python train.py --num_hidden_layers=14 --hidden_size=128 --num_attention_heads=4 --num_key_value_heads=4 --head_dim=32 --intermediate_size=512 --vocab_size=923 --hidden_act="gelu" --norm="layernorm" --norm_place="pre" --norm_eps=1e-05 --positions="rope" --rope_theta=10000.0 --rope_fraction=0.25 --qk_norm=false --attn_scale=0.177 --bias="all" --tie_word_embeddings=false --parallel_block=true --init="uniform" --init_std_qkv=0.0576 --init_std_o=0.0 --init_std_up=0.0576 --init_std_down=0.0 --optimizer="adam_variant" --learning_rate=0.00237 --beta1=0.9 --weight_decay=0.17 --lr_head=0.00898 --max_grad_norm=2.0 --warmup_steps=254 --schedule="wsd" --decay_fraction=0.412 --decay_shape="sqrt" --final_lr_fraction=0.0 --batch_tokens=32768 --max_seq_len=768 --doc_mask=true --train_tokens=150100000 --max_steps=4581 --dataset="wikipedia_en"
Each number is 128 + 24 x the weight over its row's rms, rounded and kept within 0 to 255. Layers, rows and columns count from 0. Numbers have three digits each. The size before them is the row's rms in percent of the matrix's.

# layer 6 MLP up, 512x128, rms 0.0869, rows 191-245, columns 0-127
098:089133065126136115151131142145144142105114169138137130115155117135109086118116114128123172118141121115105117136135107145151137071136129165052109094121153162117119110166132117096157121150128111128152173134151156144133122153147096117161167149186126129124082106139159124151158104139153131139124123126152118153100103135090122127135160139095104127110143130092136127147101085176113105093092
099:112145073121108140098120132115110126091151136122138125090154138089111121118125096125098138106089138111078162138140118112129143111190139152075117121192168128104136110186124174102124130119143164162172110128168143122133151142125130118116122102114159134133132160167114141170140108099111084148114136120137111162143155087152133110116133118127114128152094130139140147118168102176111108123146
107:139170150131110159142088144152125155111117137127165119113098158111128125143144131124122105146095157119123146132090088119156154121139131179129092126134133080105123131144138124101093098117150144105145152165137137196163114095163100165117137126133157113131141102138091147152121100168124163116107127130103117075093159103130175108150118127092109111164170147121073157137093132112126120120117
114:126166140133108123154150184098121112130105120119138124122144130100113155118126107086093119098110158133129135153142128130162111122121131141173101125124093171147109133098125137104088106111124119095143163133117131107086115123130129164129140165073124146119139149107148149154169121117124133165149135133130098119110145122100150114162141095116145141160161188164140101055117082159168103128080
115:144116134100104156098117149155122095131127122092150185142134161114095124112141110097104148097110135087095135104139166157129137102083151093117142093110143139136119157142163129121152118170125101107118153133137156127152115114106086119119170142149146118094124119172101143127134159125126080153167141175127106138135147118183154152124123094112113096099144120124110134142114068085148147125167
106:182130167126145143141156124158116129114093125090122113097148131159163108082126154114134111153114133131157145170150132117155108153106116148129135086110130103145114176128115115095099136167137099087100141150099138142114084151116102115170101149112121149148104108150113152120123105121172129154136120142172162152108064102118141130163133131074111120152157108145111173134134131087110112138103
086:142138106113106138198141130135122112129119107120085116061144082127138152123137149148116133107040130158162112135103138106134125125106124131144135136106157160163127123118127107122131111129139189118173131166135110126122149106113141105101165163106128145150150161140121142098117086086127115083138125109141117117105090152114127140127147093119096134102142095128165099165160121090106123150119
102:091121091096141145093171109172132132127165092095158097159173165125095132157130125128126088133100149124139069120147106138155096129110140179113091122093163133157124107100124103124102064159135143141088117158144134172157139128110139131118154098127126129126137119150091147136125160144109090122096162136158109127100119122156148129147115167135119082124123155112121114131156132102135113111123
110:131116124114125131112090109129132124097096148117143139119174141153091132141132186123149109119160102140127075167140155114162144100111122113129122118168069148139117139141155120074143139127123111081094135125123154098131109158163119163097140122140152140153120165149165122141129135113137119168180127090128131120082159103141159122159133080152100116164130098103097086146140110124173123128127
111:125147111116104138126094149106125090091118113101152129080154141085135121122088136145136128085136109088103158134137152156166123107169149131036165140143141111107142131147131119071132113137188142165113167145148119127130153101103153142105145095125119158135117153168113150130149129135139123137100097106085125083139128133177124112148142086122120125121128136151132140104126120170110108135123
106:103126123123109144119133119151121132139152094143117185102146137124147095138170138132112193103096133101152165095129156150163138160133092143127134099111167119155098123115064170124093133138158184111116132134125100112129132098089084105116118150111151145146140146149085148128112119126140111128182119126136095140107101097128167157148154099123074130085157127139150118117150117141130118118128
021:072136123103157148158132147127152154122118150147126131135078152102134111118133125179121146154167170127147111121153153113148152125169109075168105115139115131157187132112133104123141106154095093068128135146183116144116086142154139125159136162133125115137135112135162134150113171111127137133148127175130130137104116090118115105120104153174104092116138104168130111128140123112131090106095
105:077141119104128123085168140089108114131106160118127116116158131118135091152113142140109145102111136129109148123155172132128140164177131123094115150139119121123121107130152133139151187087118120099113143098152145131157072101112177099166133147103119104141127100137103124121153126164088112147165152127145152141101167123121152139148164078158124120155136105117139071131157094148137087145136
098:114172115105132138142162133122116135129113130117141115122154100145179117136104091119121150112147165136119134129139145157170115161145140158097159121117150127135108101132136087122116121105177100087117142185091142119117117101131146105163146069130149127145127116119102144110132151118142157124125113119129149165145121079115150119125113114062116117169113129154121134075117181133139107186068
114:110155125113102101160112156148095106183095152131124158134105139172131102105102128133108126100120158110157146113134147104118157169089121122096106112152158149157110176120107156126109131127158102130143134156126140151170080119089084106138148067129150135085131120133149128128120146090163124177137103114161116120142107126169121107146128156135085126127115124176102097129109119156120139140165
093:125102092112121191156165125091157124116129106137098134114104135166195137089107132142120164106128134136129107149146138163129102135099129112133188122097127156118112093142109099116136128125182109089116113144153166148123105109103134145112138135138125161117087136119126136120117116134126132132135115164156115112095101136204130133154164102080131115127115123108092100157159163106159095132115
089:121107117135094142133155134133112152142136141116169117131122138111147087145096127099104113108126121127146138162113166099136102098077135130137149147124174129127147117161114106093094130105155163091105147143134143154103136083131132135102133153123130112109112102136139128185172087095122105124154118141140129080114126110182108154144180115065140105166131121152124083164082146119135119124086
103:147157104113129149151117160131146152049094135131121130128130109129098178124180138115119130130110137131149121137132091119157180137105118144138116144112090114125126129150130118084142138158132076120117128117138145109141105112118162140113153134049120174126107155115147137143109107126155150132171096103158107149128130122127148118151155106111094130118152109107110098102112094093186145175097
105:157134106109110141138154139161121117117145099107135150109112122086125099137155150066128187100138129126130143134138129112160081128147109117083146155116162130127123131184150146129118120143140144130129155126139172153157128106134120113135126162107135107150132135146118116140172093083131116140125103119175094083114099109137135173127125090122088157177129160103160106071142098100085123109132
112:129088126115096130104112158134113137125121114129099175134123125099135088101084104195147139082121129103139099119116120120112109130135109123103104095168190148115112176138119161139129100114142153106127126133139132154152146106144147144130157150124145158140119096143118158094135109144141094115162127115177135090113105100129183157127159150098105115163098144175078130162162127125109121141126
074:126171165142113146153082151110144158109129167113107154099136108066139115136133145160116110149089155155158192124125122150149119114103129114125149110112100131166119115141143081138118128153110148088140146129134123074135127081128182118117138116137123131152136145092102135129112064137135130148165136158090124119124146076127115140139114112139110117138144120116137135158129143095176142068136
100:113142169099099139088134074175128113142110069084154120112135130136160139105088103100088106119109136111124124157151100145135134120115142160129139115156120102167108113140143140095148137134134181101122124125144149125133099101138139125138150164137123144124134099125141136116130155066133085143104120115125129160102123138163151130164143118187132112101116127151146112170157108113155114113204
106:104081135112106146142138107086069103128175152097127122124119122105170088132090114100115143119139142088144126127083134116128110142156151124113058133169148131092113128156095139140133151167165151146128117157158134151150102134156109107145157159120150145126112126140128162118150116125123140077158140154154100101144129109181118130156129141144142117125099182134146115152104141141075124118136
111:129081135116090134090117200118155152114139113103137146132125131099151121114132103121117134126096143103170109186125160145112091130126139150150082094106116145137118106129089084149121116129152134109142121100103118132094102170135093143123148154114123145087103122112148144116144135139155171102148168090137104134089123107175149110157115132133117098145134172156126133160107121147184126117090
108:152108134135111139128102146159134123104127092100141122104179118148097116097143116142127131116136125128154110161130149116160116103085145109171136088165105109139125117111144088091098181149145123099090130126109121111125094155132108178158162114095121152142079179148149140124111107133157093136152144079133129086093073108121137095142133097170123122157153150114137155114145125134136132153100
096:110127116106085147096167128126140143141133154111104139113118168093135167112106103168117095093114140125137097154145147146130084129107174134166151107160121129143121139094126126135135102128148109114092134160151135131125100147116105126076152146155139139095132123144169139100089125141133109170145155131138128142140125102182131145136171110113109086109131090114133137196172135124178081101132
115:105120119108098147091103090127114110113148121065126196152155131125178169107106090101116158085135140129168116102152117120151097152112103140124109132070141136157105094122131116137134102152138122136147131115166157130136115115096108113123166149088117126107129132134160142134174140110151106147145129109148148108126106114157111159140117176140089110172173156158127111144109112125086137124124
082:129098113126083151136128090126129137106095105106114176149137119156079145121098158129135155157100106114092127118168106101130121116131098140128089132118109156136140155112134158126151130087154159139195129131136130121128118112142132170135146168090092146136135102135130170111141166116112099139137127134123133150114138150089101160138152132130116149152128115157103119142111086184043096106127
091:087152162116119094123120131159163119126150171143142140112107130071132116091141137149084108127124117121175156162095126143143180103126141148155106146140135160178107093118098112118095078158120118146075186133156131111153140124134139098114154144128146115112132131105107135159139096133138120142113121112113106100119114127125117161119149101124100134102182124143155125113204130148128128161127
089:130148133098134118156160164086171119122114153127162138095081140087163138138105170100105151097127126088201131142139138122155177124132110099108131121156116150153111157152114161102165152137120098135140130146122123141127145163109116169101097121170142133111146118140136150102133113086101114098139115130162104142144108142164118147134123092126108162093162108101131108104169144122118104097158
079:120146136090102191088128147141133154142110148109130113109148122105113119117087089156091103087093130065097156143150131123179144160099140160088151133127195099127134133171129113073132128158153130117146160138145138123104132112132148151143105130100099156126142136141119161142160096102118109127129112145135094116097104086122127135175139087122104119118118135136115125143130121151139087153128
113:129115146105121131098107115139140092100143154115131125107152116149108140126174101145107117107096127127165137119151136100092113144106140111159120125106166126123119104133096089101097134114126132118107159192154154197154149133151151154127101156151148125106115138131173139129134092124114098165130090110150137126099164090136142135135161151127103123142126111144120089205177114175114110144109
085:145096067127084153099129171145106120108112136121131148111120120128126096130126121132136175118114136120126136175088126107148126099131124100093171108166139157101133126171179158110110130140160094127096178114159121141150112128129104135131115140139191126149103145117112116106143100085153115098131128131167122137118104102113160187141157124112094155146078172149125132119151107158122126110114
090:116171110138103158118093165120155165138139129100150109114146089099157089134108140158116120113132125120100195157129122156141099121116139154081172122147130141110130093120163118080089134140153096130109163153132136115069115131129126122070106111154125131105117154159088137163148152149131150146114136108122145137115114098132134100150098122149146122101123152131094166078094117115154106145110
103:098126165110113162133101130114104128109152123138139118130125086101137087096120104170124127119112144110164130140130135136122147138114161163128133107154105143158123074110094081110158147130133143098145160120125147130136098127114125158137141116165150137097107160144134131132150122124166111123128131046132133120103104103169147145149128083159110078120098139102175169169166133149153101178131
100:120104081120132120072180144101106136102126150095136089142138141153120114125149129112104164149160130096136092130109167159125128104110100145097138099150179181091127098101076119133126124163117111124155153145159158164122150189111114141096166141124129136105076115108177133147155117121134116112140147127153106139121100114122121130107143139099120133128152145144149086081141115154142127117128
094:128159146138086145095138181118113134103092134133148112115119147074093115087108142139126134146106129155121153168116138116156136118129137104122130109153090105108112157119154153128111132106117116098118160095141140166108082122087139108146103092142159114109125136094118129168151114154136156190130168110102160136105128100102137151167131114137132113169132153179144133105105061131160140112127
102:144114146127140109071152158127104128099118171084128184071150157124102121125157110118082143119108148091114146158143129132152147119138104148102088121098119171124122165133112118116091140138112144144134160103106148116150130129141093117156166167162112117147095115115149143142153100100127119153139115167090139138121126117105134099128156113124124147171152158145146099131111117202130157135091
103:106044100097137158118106140160108125104150143130130080142130127096115121137117122148096085140148125100149080097115154160142128092115107173133133103177167138111126133141091139136161137147137152142111114100134095149127101107165143177116174128122111140112125111162159140144170125119135119144140131104138080139130126112141097143141159133147123129123125170107130164115121100113169115089171
090:138128148155099129120113106154122132085091126128093118137113100130161119078107152138127163121167155161120124135133125104108155146089132118140134115146164162103122166126124125132114092101147115077185153113122147186134103130128144097142122118123159165149112172132117123117119140163140119121129113118157131110129163091135137144167145195096106136166126070129143086115098118144111113129080
101:115140105108132120099132113134161120117086123104151166146164090165113125161113147135121147105142141128157118127116129126139152173100148133066140086180132064159116103158120125117134100138146140066145135121150136130096085114135099126133132127096186165141120119168103155100133122108165116164153111102149129123134135132106132135124094106111094109149156168147127173096121112100139132117107
085:111118133120152124131126154151121122128124157081146079098129099115123147113129107119111151093175123139138110184107137106189170152058135131122149142133142110142125119099156082098134097128159101170104135098144161084120168125125092095147121103086129150106090129140165131157131153082111111097130156128116133120115157123157128123114170149127134131140186127126141145158133130118118144126101
101:120101087128105144125102129114107115137113186149131135127165117093103142104086092139124138113077106085108125093094102088176125125157140142145112110168092114111125138139164130140129166137132101108137134148159151104136118153085088110157158160136127129086134117118126146155140136182166148160152163169110105099106138115101101112134160123129129140142135142093154111179106127125110143105141
109:080148115110119129127135131129134110191144150128130126085156136125161105148110127119118099124121130111111150128121150096142128122188104140124142094155170097142095152181156161108104142135143168115136110139161147133158154092127117123170087132169138141162144143162141146117141118100138054140133106112135118105107142133122091152147130100151081110138123137130139104111144146120061109091148
103:132128092069101141106178118168090107129139075125165081153127114173110122153093142141171112171136117103149147151127113109111166123108120147158126103159139107122112136130114107131131088116132130113104145129133144160178105115130137130126159124153156140110135134184104150114160105149131142140129133110195112131146124105124125174135110148106085118140114128137090161083139095104148117109141
076:079108106125099133106134155160152133140146121104095172124112151167085105132184111135117167132094150128093113138126133102115132128106188109133175126110162086089156134127126140114122159136136128074165148141134126118130093122121109153134106154112145105167114122121133136135138121103109118127086122151138116169118104117105139166157112111091100075136106117165129144118128125111195100143111
100:140106126124144135056167141160104119099098097128172126129161118157149107123127152100076129141142141100113139137136119155159131122128150135089132107121121161163133142152156101129165155132133119090115137060107152104136099104155131114161147117138179129143101148133145126134133139102143087122111153105151089121084138115158068155133132170132114100139119117150143130106171122127094117104094
087:110122085133090140157106125117136118099163115117096137108109151152114144151122135103141148101127117110100130145132190102110134131125150087135150166170170106117141198158132151137105112144148159100136124137187152149169144102103143123129139108082131155144115146137111137099151122109121117151143137081158136081121122105123186132132154108108073151110091134119103097116126117147104127105103
111:138157121108118167140123122149143117097074140116152111104154129149142113114121152138136116115098140143085121137141099097154142129086111114097132103117123130167114123108151154137151150135203077155109142162139140131140112126122143091152143105127136139146126169130159141154135145115128126108163086148141138143127131122143100130160139154140144093140120081029077095131104154127126122099154
105:138130094106114142108138127107156114114082138146152154106152168127078136142136143121106141100181152119120162113154126166171134153102125119157130130134144132140111136110147154138148148123147128110103125139098152130139116133094118147162188047099128104192115126125119133093137159152131135194152159132131105128102129110102133109142120085100099090170144089114138111134135131100114114113132
096:098111121125129140162123147112175104139096145112125149142129169153124117139142157130147128108110110123176152198151091106132128123131111100098123079124115114096100154176123158129135152112149166115144126140135147169121110116180135151115130113118135126169111124112136152107129160107121106132139084174148085180103068120093149160138126139123098140147134129103122105102123128103098122102177
105:112085134112112126102123096148111099113117126127170113123119108134168112116135145157117125121142132087183104131129146138163139134151143159118128112127092142147117118192170131119124085111149158160097106103084143145167128130094142168122109109121136153150110159150102133145156182123177155122136094148107095079102129136129112166121127069102114125147152149137114140076151131112133091129127
102:139125091118116136130091103125091118112051138084171099139159095148175124103124133130117167087150144148145080130117164109166110128130126140142131128129125172110118154088150111123162151139178096125106143081131135144130138125118166110141128163121154153178091108122089147132148110120142125104146152171120128134125148133105140147139115140115161091149096134096101157114109165105127120122147
110:097139111105117120115158129156123143122161139137138135127152130100089130110125167132113159115133125096135122164159143044138120069117119118140140093133092109110129143142104073103127156127112126113147111187106143105126123157085108174117109126126136154142094166098159137147141109177158166103139142118113102103145093111137141104156168111144137133166146156114131134106119104147148114164094
101:188174075110146166110110101125109112146107100112113127136144130117139078150088133112105118147162149140128047117125143130142137103131125101137143093146150142138108137102130071156091082138151149140141112159137139153124143120152134175127123135105133153190105102162174149111124138134119136090131131088165129115161133124139078123116114156108111106135146152123112159148135126135116117128119
# layer 6 MLP down (transposed), 512x128, rms 0.0703, rows 191-244, columns 0-127
098:131163112118193103134126134108109185152104111130142122129121166153140123131158129143145157135115128185124155131099119197107117082081153160112122113118113110152188146178167125113123122143125098139129138133110142145140121096133089116123156147139088114108103124148165138138100121125127084099126113139127121118108092133050154119127117119137158131105113132105135125161126141132118108082110
094:156138115146136139112065142124117112121114110148121073144133120163123135131147182137120137169124107142140160125129078164125111106122148145127118096159159140165155124072120129133138151132140148072117113140148150154125074154126150131152161134102087104103075108078105115151149116133114143144106147135060147143135123141153120108083133127148134124152127111130101084163116106125109147137151
100:121098136127111102175091130135148110146127136107126108135110106150099109178144148118166151135122113143108147127124100129122147151155084080145066185133149117094118117120150150171109104132163164099115158114139157104158124067145115143128133134142143127160133086118117113140131114180113146096092128122129149093152115130167149118116124139130126156106139072089129155150128139080143146159128
126:126163113109141133097092127118114115103136150160092111169151150130193177156123171143095125138147118126142145110150158110113089090124160131101085113086144170134135134128156084131128122127113083115143100146160158151109118118127119100157145138161125157165111125092094135150110133157137158126099101143129123120119109159097137133125104122181154153084099097163105118124076130121126130124134
125:127154156122109122112117117188144101172112129107154217104184172140150100125129118123081094128090121079127081152091128108130117180117149121107107125106172130157087132091108114137143142125116147107160131132136153137115118117142133115116109152142122122130119125130139187141171083103153105111124105147140123115159116096141138136132137137124104101141118118108130131122186112132137122131117
110:168103130175094116122129131125089150132111161141126086142124129087180139133140122110117142145154097100098117129140156144142108140094120117111148157106107131094128139099100134112105147144094102153129159138105117127131097102124151130143081118164125101172135133125117113164100118126138144149124151139173153141140163119141098120100156157144098143143099116120115131102158201144047136151090
086:124137137094120105100124110120134143127117122130176108180132151157134069161106134104145102158174142049135119142136110168139122124134127103126137148138131125090131146127167107143126148140109097111099096148118147118101093123143119140158099113129108077129131143106105080152137178137104147131126137161159113115133145105120155124149116166126156155147110152117106141080092146192122133087137
091:123076157147191115110112120111109107151091124132129134121054122169188132132128101127125113139124148161109129138095125160141124125095121144125100139113105152135113110197112126093168097097115137099139140116140112142153114147157102107114169117154129133108163110121122127156108122147111131110153160142186155112102142124108129062136091089137135122146148110119142108159150145126140126155112
115:087125130131116136126185170082112127167145142097115132111157141128140153108082134179120165141091118119078176108112113119181105135165116143094120118115139113131139145094115136110127156129146115136117103155104114110166159154132104155124116086127127113120079112107135139123108143145092158140160136104123097139114167119165140129135117111162138126115072104162118097114154111155174159130139
128:110155125126100140131127141125119086115103115099153125101140140097103092119109127147155154105145143097137132150120158119164112132122158133077134130135124121153255118132100108091132112134197121157111165165115124131132112113122131132099127130085097151153108154151129120123135103111143133111124110134115129108132103129169134143144173113108095153143128137130116116124121123153127146158112
105:123167123129144147080154159094099117103115130128090157115125148158042116126140162106149083096118138130139129168130118146142122135116155126140128129118171125118152158136145111163121133102110158143144105144059096122161115143097106129111109115162125145133119114120145121164120112103149142105143167141129148112140107149117110107165083139168100118128080114119120094119180154162152155122113
015:143170131130120111114135105134102151123178116091153155128134146179150144120109136099135121108112108128119145151128096120112135137096127132105175144120146117099031110136101137130117140089178164191114119137099108109095118153126096131119100100129171165118115143129091158108137109139170122120103125119126149106139136195160138134132118100110148152106122149132146163140112133137148168128124
095:148173140124122164129125151126089101119161104107128141135117108132131093045129099097134088125099117144140122120103148115178146155064152107131155097111131130130157131137098126160142102080106121149129140107144080115093130143126177118164108156150132157145139179161104099156095135131141132173106141144137151120108134120157114129133137129139127110099122116110123112161117176152109105105155
089:153127112134099151155139132138164112123088117082116146150079148118140121087108095153118154122133112104135119127117056116128174087130077143145097146145122100114158127155128169151103171158091146137143125122131167141125165157103139155092133148100115150126139173152115127121160139120186109130125119110148096125115082126111132126112141123186104147150128153099127100127156122166112117127114
112:164118094153106142166096129123112131159147135090150124138127093126119173111090162146132145149132136154145105068110106140109105132130113171117144136167126179137120096160129107112063130111105111165092119142158147099121137126147115122127144137164118126131103072100113133132115156096170114129128114146118152130160078156116132104114183136147114134141106071143143164133149133168140131121113
090:126098135125137165138135122144153140139141141140127129160118127131132095133101131128153126141143117136101126083134134152112116135085120127115158126141145158130162105095137105125200115141118141142125085131125135162126095075121139132165186110121120158105112163098085101148096105132145079102095133076116127136116103114155114113120143142124147185148127182148090155162083135132140146081091
091:154132111096164125158132122138106142115126154151075131114140121122142177142103127141156115098150162108088120117088146166123172112146159158099119167092137143160180141160150101131146109152121131165093088138102140123087130109130144140146098133121099144100128143110138085080118156152096154136117137113125128077112094129157123145139087152140155162078114127126138116116126136143099172106132
098:155118112087123135136137126128093143186134150099130180109111128141133123165099184130159119171136107111105114134127135097115154131126122153097095086137159097118096113113152133144138150135116087133147159105092143153110100134146113122151135138150114135157113099094095130094127144177120083137123153105104152120106114119120131126147157167127161133143154123110125160185092167102150118090077
135:152091133150119143135145074111124133140129151108115115136097121121179120107090114118172178115171143099137112147142153148099129159121094140126088111103124162091211120117102095144122121152144125119119083105104150135123124101118116123129147140117094122093128119106117119132119113130164164134163112119168113090143150142115126133112181147111133174142140127118123150124114194159083136121143
116:150107143135098154120107121159126141129117156109083122139124144157121090124125126170103136120120123087136075133118087141142132148136111126120101124164108151152093114097130192130055102119138154113130159134119114169145147161166114112134145137104180100146117153165142136095170125145141144137142111155150115122129096130072151145111141136100115152129113171151127119091082143159091101132118
055:138111133109098098139184088134131175166133090076141155111142144155128123126098108113166106149156090099118091144129137117101140155145138139107132145140133133103068115128100158139086141123161087131101111132147146182115160125117097105121145154128129137095133133144121131111183147125112122084102133137179140137143161179122112167117129158104142097136080137143104123121111151117125124130152
085:131092114109133154111143129110124097086145119190137117135116130131160133121144163131148166183119139157170142087122150142091109146107159107104095148116159124162110106124180130128147126124117095149113116115121114109071095118147150088161083167104154126134111133099110096134110089100140156117153148145120120106160124163143126110140118129089159149120152152125089164135140122090114172142133
103:115144083149145153143142095109113141148167113173151155113133100111132122123117116124124154085146095136110122129137114139085112085108134132097134141166128122110106104115141116157153123149110134205107078130098158133155150127125131135131132142144075134081127148108085169090114139150120117117154144102132150094115143165090179158135124084133144109134169137116123147122188135095137127119146
108:106144187116145122164096136125135165107118170114151112115118164128066084119120103148113066100180122130104160146070146116111150141129086147114157143133141137116134167138172135121155119108156105145127180132125122109132115105114155131100129113117115125168111126181146133150133101126136105120110145103152124153111115146129114144133120138119163140132079097120096104137160125120085114159165
102:126127108090169132129158145120106128105077133136163172152147121115160105135107163152150152123083134099129165132098146159123141134146107128139098175112091124113135087137151130100148127155131170131123115133117137141150117138081104087126110105182110113138141114080109139109121147144151175114124139115102118079145187113091129120114139162132177133126131091134078137140124125097146107128165
082:131145122117152119138113157157150123148110153126111116134165138127121095132123135150158115116170127083141152145184104085106116183129102129123151165140106139094094102136130157127105118083089135103080122162098150129095119132103134118091154129096121098128131105147134103175147118139128138100123111119098117124124143181132133201123136128142169112146173120158101098103102139159105112166115
118:182120140129118154117077091097091139157142093059150114162109146125143133120097148127124174132107082160137157100112157120151116127124131105151092098161140177114124125115174125120119104111153094101113092160139151133127105110151135114131159132118109138139164152132111134157131142076166141125119142090116115146141099109126136156133137115168170120147114125125106184163105136098123112116118
078:110114140143133159096128146151126158154185129135117100137147140117169098104153096120116120115136133104119126142088140110140136127133143139156127132159183122163098089120150106132114128201127126118122104125154106134129150112074137139120135121162187102087135122131099073117126086126113116140111150120107077090105101128159151156122144097150151103102112128128139113162137173098124181151122
087:129171113138102156139151116156110125141128104154161180153155118163124150163117135174148119104108137141139077104131103087097113114108122130126146123151128142121067140123174141103137117102161104117176117150113142115093126130106131165104152106145144115113159126143122154110091163124133111121132087157166167143117139129118120093162123149121105082140100139108097121120062133104175122099134
085:147152149152135112104079138137095125120102082180124103131152127197102095079140128153110080151119166144088135086148096128105079137105138180123139134117140138132106124111147147138140139111097154110128139124115140129133130170136109113125144114127126136115140162108152107119143117130146123126071175126144140158113132138137149092130128150139107078114064123137122163180134107129135147136161
108:134132118075150157093129136137160168145182162151117152141089139138133141111133118144079142143124091124128135147107122137138155120120101136159085099146164133097020142155118149132124136124103114114151089154144118143126117130135132158132134141139140127138139096124104183126138147104081134115130134158151086148119109129104103128159065119164148088116135143140094131121139125114143109120117
107:103166137137121115139122117100097138099117138154105186169171179128182125132139157122097155110156128092132087111152135122129097131090177124110112122161110141099117130124106119134137164126138070163149133074128161146136151084123111125116132124125129144108105132141108079117104117180128124131120103133157148141140091115105119176126094126155161099115149101138120119154105124162154121128096
104:094134132133145103125099118133143170139144152095130111131110140121149154127103106128126133148166110112124099122126135127107123131111094148108130138132105126105206141106060096124123121094111147132160089147116138115119185150112144159145185102113128162133098118128104136180083160131126143126118105129096152135135119149124122112134115111130131236107148116123137113136109161099127108131151
093:107116106136091106128156126112123147147125157117128141133142140119111129114116113139095111101145112145139110135154198132142137106131135122102146132107130114171255121147129109120127108130115145134123143127133117124155132140142133160060123126109088165101122135139118107120089080132101089112134116120140106142156137169146113111148153115137104161143144134150120114114102149153137120101117
084:115148151098113105141129061151127118127096151131143147104124104125128130103087159141138118139072119122124113142101118110130081125126137119143132134119179173138092133153096139134127159165138144162113080084173130123118132140164168166140112074156151172136171160145113170077104116136087095153091155140129133136098130142112138138114123120140146100133154168101128121122140118115132127104117
096:096103121108123120103158148094108113126114130117113159079130153146111105142134119150130183125081088152148132152112122161170163133112121110118144138144121133149174153132118106165119153106148134173149108154109155130081100091101121127110128145138122136136073121150195113123089134109111081143135097138121134105137120142151149138147092152143069116119113140127093111166165142124147130104167
100:123137118100128134137126098137159122100137140133119116101110164104136087130120160096142129139112123112126127130152173131139137130101156097102142095114138152099135151110131119102141138167102095161168113121062094143165148074139120119127143087133143104140103100183121121118106103129067121129080146144178112116118118146160133080138180143137137125108126164169143134103159129154147146171141
094:146112138111126137143137123141130099126132099156155176121151121110154140131126081140145134153093135143144111119126137102151171146123124115144152154137125143115131118138130100148124132148125127126112112118133090074072098124113117123088090112185162104114130171083120163084090163163138156148157153147129124138135154098163126141138086115187142087148098116086114119086119177118135134132090
096:125160103097114085133147103140130121126120090137102132121099172120154187090104113139115124147137134107112131138143089114164118142194147120113127161164115145145118084121186131155094075137139130131151130122079133101104095127148120128113153126173126187142128107137148130122143102099160131161130118155114183101146108125143132079124097126099146121089130144133104112143160121135131109122151
086:120089123126133150155117123123078127156137127097136108118131152118158156092150099141058097119079125100121140151134143135138133101161124117099130146104065123150139111130145143133118077150135145153162146149091117106138135178141139141107148111105114140092140124104152136117136136140078136152163156127166123111137169114169161089115119087101132149097127177118130137113154156141112097153168
104:071142123154109168136131109101145080146137126143138129121157124130128151149114090135136139110123165130127141094063093135120131124135141127112157118116137126097125127133136108143128121170155144127130146110173153080115154099094147130132175100124163154102123092143122125176070126146184147097094083170174166107124094154108137144091136121104122112171134147141129108131157114118110122135126
078:149144121126122132128127060154136122117125144112135167138113151150086114125127123146170124108144147099143167101159131083153112133151131139112107109126140092063117135150100163176149122144114132099150137126082096174112108123141125174128150126147116099128160118116124114139080141112128154121097099173119096155142106147144101155183107103092145132108119153149144101099135161156113088139142
092:139133167140165138148117128132109105153117139124161097156110100141147119139162173137114123142143102122146138099108134167140112132114105144137164138138133107104168134130079135154164154134132140141123117114132154095098143120120110135101172079116058122112151125113066141115126105160127138064127103165139120059133142141148130148162177140094105146129115124122135094137121129110158126120072
106:112161124167106096133122107194091110196102125163128109161109094144098129139136106139145128096110125183140151142125094088111145149122119134156136111103145125147114096119158107127154147099137146132112135089147123138104140118134175111113162111129147105144056147095105132123110171140192103106128118116139128123150127085120085105138092130140149126127116114112148115163127136161147137122130
105:097078138083157184139152153147131140090089115143137130092114092105101139132121094128132121153137081145153115113132122145112124124136154107134196133122158068075105122074122148125118135089094113143139109134122142137118126154085154100104142146122114162127156160120140134171127177139115128138141148132129114144126108144169105116092141147140138136144139155134120084098152115113153146136170
083:203074134149140093132138119112151121118096141121142111107104090103147139154096138120123133125128145147100156132126113133130133132151119126083138123134091159146144146110118104151136153102116164139097074095102162132122133113150161130085170114160050164095128118151144125107139095169136127104127160109113160109160134127125116138135111159175166146125143147117143145154117132126086121090127
095:145130137158140133159129168111133168127163115111134103167104137133101162158147094124136178125104132141099154133134125141135086125114114134134084123174177144119135165114123131108118134082112123113113137131097130150103114163141064173138112177107119117095101139133143122169131134131164149148151087131088105140114119117073164107156093111122127161066102113120105144136145123126108125132152
092:166107151105152137087164107116109152141118144161162149111115157115154135078151099067106137133114155127131170135135107164116132121090141135082136141110114156098223121130116129097080122107120123102155152122112147116152117131134157115125137136115141139094093132141106115111083113191132162105131119123126124117122099135148116129125137163124134142103118110121162134138142182114120163142096
107:153102144114142097158169079096140142153104095074142102169126163092136158146092108112085122109138102149116120133138114118139125164141118139102125101142086154135107131125105104118159159091082142103120153147168150162133170176079133149155130136156115122154125127134165098099134125117129139080138123144137089145138120126101131109111134131123116128105126135104139180127167103123104126174149
102:133102143154110112086093159133154131133102126071092126106132139121130119140113094145125149129111099127139140148125160122138163168136112194127116169167110124121132139151156145141130139117127122134141134123092146162145129102164156133112123114131108126123090151142133076076100111119109167094082128065103150136140155126109091087093115112158153146160123146115119155104153135099114166169148
085:138119132138145166122149142130093181147131109181154106102102103131138123169098151155148119082132154125121095125122128131123096142090109145124117125146177152170107103075133111117136139111126108132117139107145106106174129148098096099131145156104112109096104114097112102170159129108151131155107083136132104132123160088129165135159161127122166148170134071138136123123114143101164172125132
104:063148118145162124152072131098118067145127152140104121136128150134115167126112113166085164136145126126126148144109109161091107147131169133132127128154091123150207097116103107148116130137097119131139130118146165154107133149082130136118119111136117115143152125155095104143121108135150088121145077124121136095106187139108144140179147134115117120149148137099126147109125145112088124159138
100:129097117138127141137132142142123130094123142143127121123097177090104123087113145122100132180146145126110147139119103117102109124111151171148186167099130132136122098143158131134121172114123150078166177129110175130111156133120138147109157121162107114094128120082152117129126133081114153162142134097099153156105117106074153122122144098138062136138113083125132125138110131159134145169100
100:089140100137134154139130140086110130085149136152102146098143111109084124126159141150130122138129159105134102102162100155165160093161109141140102131123138157162102131115125182091134102107123103093111080109091102165144123128172149139119126181162163106134094142126182119124157083115110144119099134181136127107118136112128136145121130096151114134119139119116102149128126145154131127084179